Each number is 500 + 50 x the weight over its row's rms, rounded and kept within 0 to 999. Layers, rows and columns count from 0. Numbers have three digits each. The size before them is the row's rms in percent of the matrix's.

# up: layer 5 MLP up, 384x96, rms 0.23, rows 219-383, columns 0-31
# down: layer 5 MLP down (transposed), 384x96, rms 0.205, rows 219-383, columns 0-31
up219 097:508538577463412441509437545512573471504544549522506533395602425533516546534554414479520607411512
down219 109:423527588517462397524403423534484450466518535627514516483435440502490508551509486439455470427452
up220 108:526475527430527504508507533485462543573504569475469491459536508581523543504494514388581497407537
down220 114:410494357536563455494422487520500471586533456502485473456470533530536506592449538558488501544607
up221 090:566533521549515572475522553511411476531541479497518475343462420548540498503457458426593497428514
down221 088:516448505477458535595475478557523600517454516549462486577561557565495506548589463430520497498576
up222 099:505459433549494399540447479545456579506459558520525449501500511479500397551466424477483553487462
down222 110:466477530456440547372541448492503444527492546435518483528574526527429546519488443579493483473456
up223 096:466550532490552507482415490546422486518565535554545527550557553572565467503521421341524512478515
down223 092:555434515428485455480502377530559449488456459558421471517439432561560485492496372582444490444563
up224 101:540441558456518594507539498469432509520497545452515593536516583472477494451453562505523508495504
down224 098:517559585384508502442547501479550527442496492479520569519487487470536463519587449443406562358517
up225 109:458451572477534453496531584459446490476534488469535479437550507458563570614434481444485495499500
down225 113:494446578401470382579389466493410521534448560526532565479516543489485571469507453536483598475449
up226 103:529490447472515625513433550520475513435454508523583479576468533457535551471599531492550569488595
down226 107:553452488525438510510418477514581588586433480541514489453512506462464506525516517548498475548473
up227 086:504470380525557557541498484520441500570436544542490503595484487439478461580576493487538463489565
down227 088:491542546556461463457501577461493509489526594479590402521500508497552486480438587500513516523470
up228 104:481449602500546497442496560525486498529505520482446580465488487495493564550509414462505507595489
down228 093:524432441535592441542561434459457504535366530473520533592485523484452535587553489553499494589548
up229 098:497492525439482480551476542540405405550600511479510441488549424465537479525499415510516533524521
down229 091:559537466468503512454568580391529513530384478463461507471472454465473499540525512550499518443542
up230 108:568489463477457602468467517464488438474489532512541546425549456516521563481426491542606393587470
down230 101:520531497476558455584481481545500478565651486561437508520403543425428452550539540458421513575493
up231 099:480440589442519456565396466401446531452461468518474506491621522553579498496502482507472407502632
down231 102:463464508411452543497481559511504569465529552502511589494458540523466531549458553382451497389533
up232 109:475540572481474583536467424460510536438528525481421629609494464382565463519464486534542473466470
down232 102:469569489484506574494502484422504574390593553507609560439497541514393527480588501516512486562471
up233 095:449507542578439425476589482466369506470570522548473540433572402467563581447514559499598501465514
down233 100:477488497495474510512441478557477552453519531514498421549480475586574456596484495529585428577539
up234 098:506539460559514550449462603492535428608479447393546570507480493501459600580538576545464508510511
down234 102:504499442466521505541478569454441525501522467408514589490489517492477508635552500538499412471508
up235 100:458526465538526475526483484459438484415468482463519470538568423549550463420475478448524489493436
down235 088:545468444414389491515520491606506422513510583465494431514492434449441444496553548459413557419538
up236 102:407545470430596447519409483532495535511521518514500569496550608461502484466538499527569463523508
down236 105:525588458566459508447560452487507421468505518415470502491534499517515476464436386470527428516506
up237 105:482455587525406519496541395474598517508455434468533481501520414503523457454404477407470456458497
down237 110:431409536529541516477602507492518365529450451435427557511548528469474474495486550442510461442527
up238 080:503512420513482505478409463478495498619465485499503573482514438495497467411487576568506509498515
down238 090:518491398529472525465614489479552579453558395574578509576561503537538498530519503512505372532518
up239 101:467506583473449556665549516519459542524509463496450499416443586548543437591491479474514457447428
down239 105:451529396458486367579520604491553557520500559422502536553387502475493468529476483550580491517435
up240 100:577534445483454480525409401510466587500464493476525503399492497463535541597400470447544509447497
down240 107:561480492546598506581573543530489527457445488509452478507617433480462455562526494466534505594484
up241 101:432558527495505509504494530476565483481491438516508527411452501482465539595476494484590481510440
down241 105:497529531488484486472591474498461565608488489496460456586527460498603475587466545504453557439477
up242 097:446445565537606561437532477453587474458538517529479502490523493582492558452568502476514509429472
down242 099:491490440601384514480538517444542527466466440536590478489506612473560502630481459521453574491448
up243 103:434516523520473436526460574472578496475430493469512551545426487468561471462410532505448551565502
down243 104:485459478513540517497434494465491472543483509485575399556584456604511487468506611587519519533534
up244 103:474562532520530536427523418669477524582532518434448569452552531555391512553421454459525540510554
down244 114:456579567562424410481538481490518567452583498521540463545399547535445432515511479382476557532537
up245 101:498401391500474505471502493436442492440567493465505569548591516503526605444464520476430513452500
down245 100:425482476503455461490520452426562588447481513547559433509471545477512498354494514503434453470403
up246 092:406499548451474526620480553553557481394484486537481427510476526510543479516432390438511431541536
down246 081:559498465605468451504519501508484497519490499451611421462465510505385556459442525409488498402513
up247 108:480529514581533617461501513450557523510502545347522485486498555576466483579478511509544547540517
down247 101:484565505462474527455503442497548489451556553491481452478435549551541448495514605472414561477514
up248 104:521470573449510509497443604464491460510535510433530489551530551448587358452570503459487428517526
down248 107:511419449471535617502528488545538638464420502511453532538522535520474447408557445451537372593431
up249 101:485542530611508502559430546422576549498546470480425528431484434527509518492566444424499544403421
down249 104:508415510479620563504461448414632565553567428556518575456451473488548541486477410557477533455480
up250 106:460477509589541392475498528513529488544496454487537416484484557523617441447479593414499476526500
down250 110:429387519486519559468445485485438440492528569482598480565513578512446558505555492480503594526457
up251 105:425507517554568503512462606567531486565531442464431535540500467422443454455507496425452468423496
down251 108:508423478537586490566472483495504487470462553527537556483397447512520429603533516480489591505454
up252 111:457520485539535397483532516391535474515398585511488526511451457582516410549488495567463461552538
down252 103:488534538548487499507556413462458462491531525441467410441528569479467561419506516412629509538414
up253 094:519560502476508480508496422364562528594519518462453532507553427488537502545543493466435537481419
down253 108:495521472493381526483506513501558522531514485512495487535492455504519562479432486549578472412570
up254 105:547486505477490502456534583508353405537469491471557513463584512506544464598484536497458442493480
down254 097:453514432511529542517495505453574505457536463546485561498571550504462424421525482494429497532523
up255 089:486468565387519539486536491547447556489530436487496566473451377426567395487486541467429513621427
down255 087:601460455470490475497488537532437501465432481401594535565551536491467508500372507529599524520507
up256 105:452589509477467527493475435434388549487446521553397552552579523482545407457444460555485466447504
down256 110:534480502563471402554465465530527445507503449510471507401472516563472371533487527480567502441549
up257 117:485476436444485513534517579476445521416533538556505447559497460455523396506494518487516520500515
down257 107:402549447471561555496497464478486472435471524392469498491490444472505619494460427529518545532469
up258 101:567490500652448445520443469522549496533496505539552443472553544512545483525547466433572476482444
down258 105:549458565495457496500485461476591469525431430538499482533535585466609430509523483504508539509583
up259 101:510505488459405409522379446429501548541586550511536550530413544546536510473496564502516496431538
down259 101:506517490432537589535532631485489494388537588465551558425497479398518541604470453497453490473554
up260 099:470572501530507480488515376367488523595481437460533430505439453447500548500474549392537595491515
down260 094:453459571447469421428500533518520412484436541442501506468611436467472541502649573536471462464495
up261 110:473443476533497489565457453477494647516520549498538412464554480436471465455512581480609504458429
down261 108:578452397488513487574446469494508542482626511488518508532532477517579464467501463428501561509461
up262 101:494442510499552459471451453483542456519513457440516493437388491582519466437493565430527587532517
down262 096:401505476501486481530558504536446414478489531531542575432599521489512496496546532525442455411438
up263 111:526435587505465566447504506547455497427549464533541579451470482427565507502481567426597497530501
down263 115:517523527515458462497569448537541624480514514537421414430485513566529431515482596435395465508530
up264 092:435402516562481423439544514525508477488461535580452589550507498468539500474480514590583406513512
down264 096:537504517496503530499588463512533509535487492418475413499497538508516565579526477474431561504568
up265 093:565458569504523517485478469585554553462549396491482470457469468454562510473459454482499526617515
down265 092:533517527490509504501562453445517513475576610426409471556552400485541502498534573455506501482415
up266 109:549493526586542501552494376489514499501566468504528490460537606604448616503503515460537553473501
down266 106:515477491475484461502540370527487544482482584513555483559574474532437493448596515450604483549539
up267 096:516424466505511471585417553464549500469473578432530486520485548412511540523457562486575530569469
down267 094:466450518503529513482454566509462516515475452433573498439500438509464495463489530459506494523420
up268 093:538463512424493550524461473530455480391540495477593471513519551485529399515484474491521487482502
down268 092:502486420537499403488530534481613533573447471575543473394502508443428515492497468455521508451482
up269 088:492544563415458511428513567399513528514604496558425499441536481464524410606484453462530456517585
down269 094:543351499443465488504528465506501510461548478450427564540471494576487528473563614571517472476461
up270 104:496481541499502447517448480406624538504556488411549496548414592456540567500449491378510487462398
down270 106:464498491503559404483540537417497471547540569476579516539423442520520452570549504586543545530567
up271 050:570589504484489533487542492560446488540467481566514548455520455459501528522477456575493491439491
down271 062:452436495553479490515499491487546410463544569573501497531439565483449468468575483498421520464601
up272 100:505490586524539504520494472431548495538601591530602479556443534474478525400537513498568483538532
down272 092:479486415516433539500463489571526402620493472523442521426573459514516479472406482537480580472469
up273 109:532368493514444533516456537543526536577447531509513474491490536481497553536455509614566528480545
down273 106:492562547470449496568481476467456527460562484586400580516560455450546482558506484552539493496438
up274 091:468454493520523440457423575505450440528529555614536519455612405443512494478457470433488491505498
down274 097:506562484480510466508402513462445465537481510464534584551487440454519528512501420481542541485538
up275 117:483498483589541477520501587368466452511569508566519510453562511522432492531441471512471564497563
down275 123:496437531519556520524514519440504569520534468480532456545542532575449573559445558538457524509513
up276 100:437499492483535503551535478492490555522507502490457470485522582418533447609493471548443388501450
down276 094:548406459540519457494404536514487502538515422483575468489443490456477478464564552389487563527483
up277 099:530575492520591550480544560487395427497419562539505561515573437400532464544411466549481489552464
down277 092:453521421514403508462498532575488543367533474440502441481518492480493323518412565486523481486580
up278 104:463508518437469518566456402450441448558474575528524576528580491501528580550479527550543470512472
down278 095:434468547475487435530518566524545476397564474535529564506458511573511407510478497452508419490524
up279 084:409549493512524545555614495430590450608511435504520419461527456465481492430484520449518424572500
down279 094:444544444578500494529487496492456498509546461550510517414475491431486536580426483446475528407634
up280 100:486504534505445551539540519454547524397555572559566536516626460463432509509427561571475492527539
down280 100:502501432565504558417518533563474438410488437459431490470503518620446499565509442520579516481457
up281 113:504391497507582511472518545586501503468613484512465500487454459594486504516441542402617527478513
down281 112:504549498420522505399515518435464525455465519482554446446469474462558464447607477599499539523520
up282 097:562463534565472451485497483420483501525446431415466586598571574451513368567513437435469568519478
down282 099:504431511496473421509526546459536501434523530472511458459476513475536466492453547581390502513551
up283 082:513500527505491522473521528485456527460474561473459632464497426527569434547511469470581558650591
down283 081:497592341541521535518486386534496426459450503552577555598475558492478491434547471504441473438451
up284 105:453480469598510479503488458442476603485516425599500550403439436506424523454484428471566455561507
down284 113:560431432516477537531479477530544489482528477488533451416413530483567535533550509432528463447462
up285 110:516625569411440476567516484535544471415525434538518514548548530540489452631403488422469434465595
down285 103:491434528626525520507527498427488423505508558389509585438474517478479486434542437523530513562509
up286 102:481510569462587440466536478418502411478534506527511543584493510440601463508536456422525492505473
down286 104:563556488551479408507486488492575462503561506572516381493445477429522545443524447455512508554477
up287 101:579560509451475458507541484400568475463479594524514542464519520389519561385529507442531471490500
down287 104:416613470498462571481508475553493495518442535518514463493483505434520409498511372428408516557431
up288 094:552531517442504526543582556377472477422588485520577553409501455426491459521537512509509497482438
down288 090:343453550564528463454515452596497507522464456556527473580615504471445518558440482528443583476542
up289 102:515502416436458474502488550478564527481481525563529540549461397462393469519529540527494534499481
down289 107:555462571500526374523506495553533519438526494419470460440574542516578508536472440541588543555479
up290 090:567493538535541561473544426610546431455513472441475504497511533491528467527516478554540488548501
down290 081:471486502548393481499488547538485625535551533528542502459456535480473487569495524514512502466450
up291 096:440558543550467513525517452503513429514466429472445466530513386479550557474505491535505546460533
down291 094:576540457515515531452485458508490519454472485552548473469562556533446417595454505476450516553633
up292 094:423429516484536479546457515574443576521612472594508483492559554454494602555487517514477541534489
down292 105:426471463519441496566478444531461589535542479532495509471505472464447514489477466591521562480517
up293 092:450512554470406512532378499660484433452558495436496493496547615550536512470553487541560431438504
down293 084:543582515509495479428515548460498535457483519463614521491503545566479524563421560456507531499532
up294 088:524495581480481559463445407555415520563488484564510512522454513488478496450545500460532498599552
down294 089:538540457484484418496510568523483583488448444495578535485510424425532457533493530540443438427432
up295 103:565528493460562370475459500521451490441511445465404506510511430578488479492484588512461447469521
down295 095:402522411444509480532573446510628531576420508559566565441516459465538588415490535504469519529456
up296 114:498512446559518465488500511528515508503444506487578439572480427424515368510488488553541487504477
down296 113:443489506500483472538576441562505473487498538413476523502470506517475508490454536579487455491449
up297 105:540486560515619529442464479517537507496548536528540436553522526437420452491457440498538468565526
down297 104:516484482508490451443511533391492558483546541487517581478454523504476419511512380486557415523468
up298 094:453486541533518464495469438524519446544580504426505633591554511606460441495516494414507467522538
down298 092:498474483409503519475535533515529499475481493484573503508417467478505525474468448535433575479587
up299 100:555384500438486507425540501485579564554464553584501560413451488480468500491446461487418488496515
down299 096:532473459578507518511440432408517491492501559419493585535463548457453484466435524483522445456490
up300 092:531479553533451519560518528450393508439523470564447528454537467443525601509545505408556503461483
down300 099:574490476526544387632475410491471462496466541547548530472486456571439495497544550476471482471520
up301 104:378539492483503443448505544490561506467573461565486468506457448564549483503484493451469439557516
down301 093:562511481504541447573535436534460542554513504439511468471496560452426498421459524492491556462453
up302 099:450516553491451494510594521555472496425441485526461519464544592438511543427498556375527463501543
down302 104:533439481551488503494535511520480434571485453556532457438532466500489499491476477465552553533522
up303 100:462538429523489559484586624652519551475468383531483488452531419577530528555439553458537494519546
down303 113:474426510579629465464420550590524525465525494537421576472563508455439523545506521503587494488463
up304 101:559534547426547546597498521478431456474525515508469559473522478541546478623338574430508522496473
down304 113:554475390530401485480481441465501510449555586426477509511451483491504510470557508530524471474574
up305 080:418454492509529489481420488437524553428604369508511549592435520496497513461535508525442448519511
down305 082:470556470448518562556515534527507433559440418515535506524470471630440432566520484502449530522526
up306 106:558476478550561488484402490469489485479473566452482419432494522497506475490501419562528460543515
down306 109:437503523456520494428528495486550568492527478417474495478429515575501424464541483554551419521561
up307 099:431525515510454476451537550447554426558526493555449577467532517523466359563563545462538536575450
down307 095:540420501533476474460489430585458488493403517463567437507475538435416564477447419511474555502548
up308 111:491471532496488551485506580513483524598403545519527515491501447482536465549510406471491511467522
down308 112:482492458511486603499519467538442468503467537524469514550460533493574569513600405512421520542505
up309 097:434435575536596510548475556513499563536532479545528526408512455529469497511422573455457487489477
down309 107:483555415563531549551499607550525454433495492466531422536490420461468536526482457520625510491551
up310 103:494523509468479482504524488544456480489545527551434572606496518481535526449458537441555514564601
down310 108:449465430541516449533448526500497414589499489519609479434561478522563422577464479456480563546409
up311 101:479596505483486519527442549477498496390524586477484520494568553524617527551515448477481572453509
down311 100:385445406542556515486542481477501507554505510441514576483520486547367515459426413579564414494455
up312 092:576492529512432512396457487459594395516646535503463471497437581494525513494478562533571505492398
down312 084:383547420534469493617483552484414509496432485439511627453495547523452489514455510475460436529449
up313 114:549477571577446580577490472529509500557519500497527535501504436475446469473445535471521441471481
down313 112:469402479565529593473457449538470421571469507503509570567569374494479600543494524514457518521398
up314 085:511483501436499492547383454494485512539518470421512576507468427546611466398589527545468505535477
down314 075:465500439574512453455555547520549563478403508494529528518530569489448467575441455593537631465532
up315 107:531532582517542476519537484433593536527563674581515524474450543499531506465509495483448570431476
down315 122:513595529477417496565541427459422535590535572560428464534472467421543538537475539503532541470448
up316 110:458446519469426471533444517597533495432506520415563457488602600510559431529402527506566465425513
down316 112:524536391549430548523587433495505509531545641549505433487473514517508497527444429517529508639523
up317 093:564486457519540459509403496455568517375542485537515529572536527437487630476518514508591478501497
down317 099:562484515458562607495553576490496510507471512464572538541558457453549436541447480495586443488488
up318 104:533525514504532512455436551491386465523445479646510540524599432513475441557444458514572466530480
down318 095:458515485519507466483526548439521458412452456483503500552503555544510511464524480451573506432435
up319 096:480531449420566500437497540436494458487532527480393529409527534491485529495604543551553433553548
down319 103:469482463508560416504474532450526512514566554401545579540533532423445457514561525506467482473503
up320 103:528457478505475459553444465495602451527482566567546481398563506505487556487495426452548506423490
down320 106:474524455488478607547473585550558530497533552526563505494417489510532466449450467480497543508513
up321 090:466444556598433482551436536531545501427505455466565568534621490419518468528429505550404501549526
down321 095:530485539448537472469464523408497498518589496534567444521387525500491453537515548494541524541569
up322 099:534479521525521500522449528485495539514547532525489562562434504519563526523454480520513468555522
down322 107:555545483457492469597445540485435543473502594578402551534496511428466547468616522454473500513527
up323 101:545444562572500569459452475572534499522487498556419487447526516581518458433485396506516522523514
down323 104:554577572416455384524570534597484517486530454508538408480500490441446496530525573537531521495582
up324 107:495398501573473511526535477532490513433332470483455552495628449538542429456399606521504483551541
down324 101:433497489494580412459481529574364642427459582531477533459482508524492491415473454425434461515507
up325 095:468470455499453507589489496437486520530573538560499569504514429398528504430437452534544523565445
down325 093:486501479517545557459472581546428531506443561524570535525441479533418570532466497471389530497431
up326 094:607598528430530504440559530432542424551566421588429511478465447467502564461510538411551565564520
down326 089:555489470498495530509493528480519548556433499544580517496544547573509469562438562528492477483514
up327 100:586512439487540480529477462494506480564575484464480469451490455449586506480434529622610599470528
down327 097:513520485542457485548462602519411516596483454458524552455454454522514508447387422440483480501422
up328 111:485427506497392569439555579562527573408530476469561568524524491563493438516493641497475414532496
down328 106:521491480435509480472481501595551443482524518489441533454530397515526487425546448602472506509505
up329 101:536492605501485483493438460470564509550516506460459560496541524519511512489537469485531531495469
down329 106:503521532461531438556457571543620508516435486511467432473455424538495407424499454435587544466488
up330 100:475460549455522581526461448449366550485556585419523586370504426535459537541527528408547522537533
down330 106:476500509473438494425481466530566477579492404487390493548469448357545554492523513536563440485497
up331 111:520444543496444502452565469497439505577532473473505534469461540484564514541491610398413490498562
down331 121:561482439456503427526522460564635571482456505593510485491502489502512638450459487642529521473443
up332 098:554487491532498519474566542497457493383475413567474506534527514552575520542504511480517616618524
down332 095:491551568483528472511539455473485519524400484507517467459444478499498448455528421495520426444484
up333 099:564535453530495520515550637554495528442463527445529519463592500505480443570438537511444481510584
down333 112:496571496420485559565498507553418554508413617482501528655521484498535410612524441574533479532480
up334 103:486469466506515502570444490484480441513558446542461519521496555507485445478512483485558318470495
down334 084:488544490543517460435526517493593439519547479530525472500486510542439443444589516481469479544507
up335 104:435538543426466516489578591493540474516559521552478471448441498538507510430440630467456476558469
down335 110:535465442450487436429547472451583543521459507510572561569393493509575447550490465546449479504433
up336 095:502490498444477651436490553392535439501440571540457445407511489532471476437513522516515545471400
down336 097:466582483508525470582439602493449507413540511480506545466531476546485451488415508469544491480554
up337 111:451452501552521399533596479508584561451565511532562614467487449514467566487576512457555512480538
down337 096:502506461399551505606496495548447449500503475478605596550489494453414551488567495499477525427493
up338 094:472465537492467474600517544586427565498584526608417475412495494549506448548553500514516464409434
down338 106:530535484463497507575533524478600475480548589390491523442390441541505612446448472565530473478533
up339 099:514575522551593526368511504473524378499531487502504514447508461493544554575494479463570383486494
down339 097:589606491474504544562452415458471568472458504537555500430458475560482560551514454443558367463520
up340 100:503436548452509436511436445512565516437437578520574544484539484503532518525464470524442472489520
down340 099:440548384527440490462551472520440477585478393528469555464471496442479493508615513490525513484490
up341 101:516461490583444493500567398538509505477575525464513459537518536523552486534499541453569501512532
down341 099:458551534523522593520525525531592526495446471626464578493456449479491530413477496521428563473509
up342 097:392442471532510567520567501577477495506520457469417567582582511429496434497518418514649468507480
down342 100:457618483438477562471539569462492442415517488457564421474549560482490507496503520507456449506367
up343 114:574554564508442464467445496468418529542499419533463525484531510507527527495581435571463460472529
down343 117:587436458496557387496541420447505416531599493531530482542453494584459463462504514592462450551528
up344 102:575378444483438504566476500439463465520490414480428541538539524474533551475504520523448529479445
down344 099:541616491457596440475547500531448587568516503409519418440505443528524528536530483466527498563596
up345 094:477487606508529465443512426379522490427410474463558490398478462461504494446479451489518458542502
down345 099:415472571387501532457433510480534491521477453486533488443463553476500504474569481567456516482476
up346 090:478477595490529552543542521438538466445509570507505510482492466533529526557471537532466411525472
down346 096:542478515598528510502514453484480456467485517572471534475530435511562433393509472553594426493454
up347 099:459530581471416630441521531391521593529590515493494441525484481484506397437495490407465493469568
down347 108:508443443502518451513529494464499592533534467536512499578413573549556430434468471501486496436619
up348 095:547542528548557568502423541418444458594566435567452466420473488487542520440489507468561467429581
down348 103:533491488442475581481510471534492449525436505498510407448402509532471476504573543521441518463491
up349 105:415485452463490575508566446484445511503434484553474499408569551479399462536515484523569470493552
down349 107:462537496583476497573493558510400565505538493463487511464521453523469450454415495583585456520622
up350 106:433477566490532537552461508459533475535421474516486563569409480459479512462408410485581448551541
down350 104:452535549533565573490447442544482402524537511551531523553466401485507545461521389492463476515556
up351 092:428598517377442544579503532453472550492490442475524513428511539540517477481497508538509544514532
down351 093:507480559474483462565490505533502532508514476481552450425471427417512458568486476486459538475577
up352 113:485575520496591586501452488500456415455511490526519500483543529505471564502455521543485530472514
down352 111:552521500507526512508505482493477500400545567489453438633432529418485431398495479589447543476531
up353 115:572423491544483513458470366545456517506507528561530567454543475517453515590490498458543514578531
down353 101:477454528491475510537558550586510488474568549565466424457482566509505391410490521493400449608533
up354 091:472458454470526539523503471423415506487554478442546496450535552471514534494491467373459538520525
down354 097:431519507474484468435528603464559463565502488472574524556456464550433516554520453553525534510441
up355 117:472533597471414441519466500474477519538508533526517499615476558515445449467467589524485472536535
down355 118:502527515529513577464481427506542452469481527458463531490505457500563541579522421547409464456511
up356 104:607537440490512516537522434431399529515473612449532358541527454365482446482538540442562498517445
down356 093:432523486513414571462577403453502422495503462423446549551566450586560501435496389518535513484489
up357 095:459400428592584428545539440388511551584443519496497627474566470472493564537488429485472482520508
down357 090:431552496619532476522561503568475577581527468532539482434470530527408509576454465519469469433534
up358 088:510521512521423482486556461476452484415482457575496601518459523468511517516546526418441557559415
down358 089:562498464533478557476526450469452517552438573463457563523521541513464521466536461485582461509515
up359 112:498548555571506457447499536567456466572574471581473512475533442496474527476492477370482478456552
down359 119:479509488631501472454492549506569515554471547535516512520588504490480501485413576496475463511496
up360 062:541495499496463555449489555462416548518468493511506490505554533583433537511444472503544481515491
down360 080:458580559504504498513483439531467427493552613554448547588497506457467498463520497527466563520589
up361 103:522468490528539575444369470465560461485510500468458488538506510489429558507405486537489596591501
down361 104:569591462395456446544421551652431529559497423549471435538470519490525522600488433473520523440499
up362 090:450553607433533558417502499431521473510490475565405497548479505394529504462488449523495578500561
down362 089:527564503433472460475490527524453442490399442570540511488524544530458520486497572474530488489584
up363 102:583471416462543572462515564510466476514576445499536520547549496414445587559565449518480457523537
down363 105:526573616487532483543538500548524482409479481512565426471468489535484535436515470478531411534559
up364 098:510520523550458489621554459371486464506519540507526439522531582450482517497521481484472462430408
down364 099:546464502479424429454515502512515528590416479455512443450532470480479531577514528554549512425562
up365 098:567528520567492426444484502440529518584523449449458543483491547566386480509576447523539537492485
down365 104:429423611618552489422448495536475536493473522457560456513432504464492473467574511491575437538425
up366 101:457547552546522502499493384444524522496495398548443518541487490528504465515467499442548459414433
down366 099:478591399569574513438509514529442581458456562553522509508520504463479470528525517486501414527520
up367 100:464477517452507505483407531487599438497499502459444516504486404468517535406418499474528496469461
down367 097:406531478561420462572484487519563578506477456555462524502491420518459463408487516471393505489428
up368 099:537498511552547544443562501462534457540564502568556464555549490448514561501449450528584536383492
down368 099:477406470479459470532561417507618557470453513460562567491498488402522406540533508509517544466500
up369 095:529556550526416512491501530480491455510557495470523440430476550546513522439500540535502509493575
down369 102:419488425466461479440563480467453469496577534564435636426493512483551462637543485503449536529455
up370 105:501590470594535465400538512454535502545569575538486493453572468453560450533503522523508471528542
down370 107:542462477482526437475539590552429529591496642467502401510573413523537565486465483477489549503472
up371 111:491448425593477458593523535485402477531431480473531457542551502518568485552537478541560502445337
down371 109:502569412437552561512521546503479486475491425513574531510485452450466447562486548419428420427531
up372 117:515461564490442531530542428455456396594545513571332515523571459525542419455520575475500399517554
down372 118:446461547485532543512471560529480391522553519563464498464504545518555394545607483476511468557529
up373 091:488523510544573545431519483561411534566527429462513562498560476551549475373504526425512474399533
down373 100:532467517491431526507567522535459530459494504505526496491497488506537481452498526576503603451380
up374 105:464533513542504469553469495572458552488567473492515491467595495473476472491478501543506558466546
down374 107:594511440498541504449572541535565525501473481520524513493534500501549465460440483470603463492491
up375 092:573492559497550517492589504442566464517494472475441487553489481547565480502535467395495527510419
down375 085:534518478518602441594490475580525516481438437566542502523510545646555475511426546489467600487494
up376 102:467480517463486517458501554554509549376488521440471530545464518484511442547427487448524460576567
down376 101:427535520672480469509458526458606505479605443439572527482511567568528512537556520421509519530582
up377 104:465480580537491556421553634487523562437465454558558525475508525578509525464519496518522456432538
down377 109:537519560550365470599530547576467547513571493469428529563492513541507503574523544523447546462555
up378 111:425540489519440456506518472435562449493563552601535523597540518481502588515433465534498563407535
down378 108:495464519424540412483451504605550443400435494458477434570503465490454569444491463552455584503505
up379 102:430532499444508413464560452491564495399447456551552530415544489513485513446501485486555559520460
down379 091:485554563538538543471454603524531503608513474509505467561477552443455441532464487512539461494558
up380 088:536490494423566471525505493474437524491550548515539596485466545576534525470417477500529473486441
down380 095:520464433639521523463576492513563543426515469562509506546500433485510519487552551490573486441547
up381 100:575492533521523455490451522505465471610538476551498416537541560477502402517512552478465482452462
down381 096:425505467550496514606536492560431527453509553510474492569456489452533424577478396430503546557458
up382 096:500517411560552495516515548392399541570587482521430557526405517529593553473445416517514506542535
down382 114:530505546527457472513380467494543540455525496520469443518533467426569534535418489528461496514462
up383 098:538400412443527482510479600548454503421541490495457492528431574441497541533537556545597436540561
down383 098:477400550480568447478547448536544532472527493484534429469488542473438471553491437492422489480493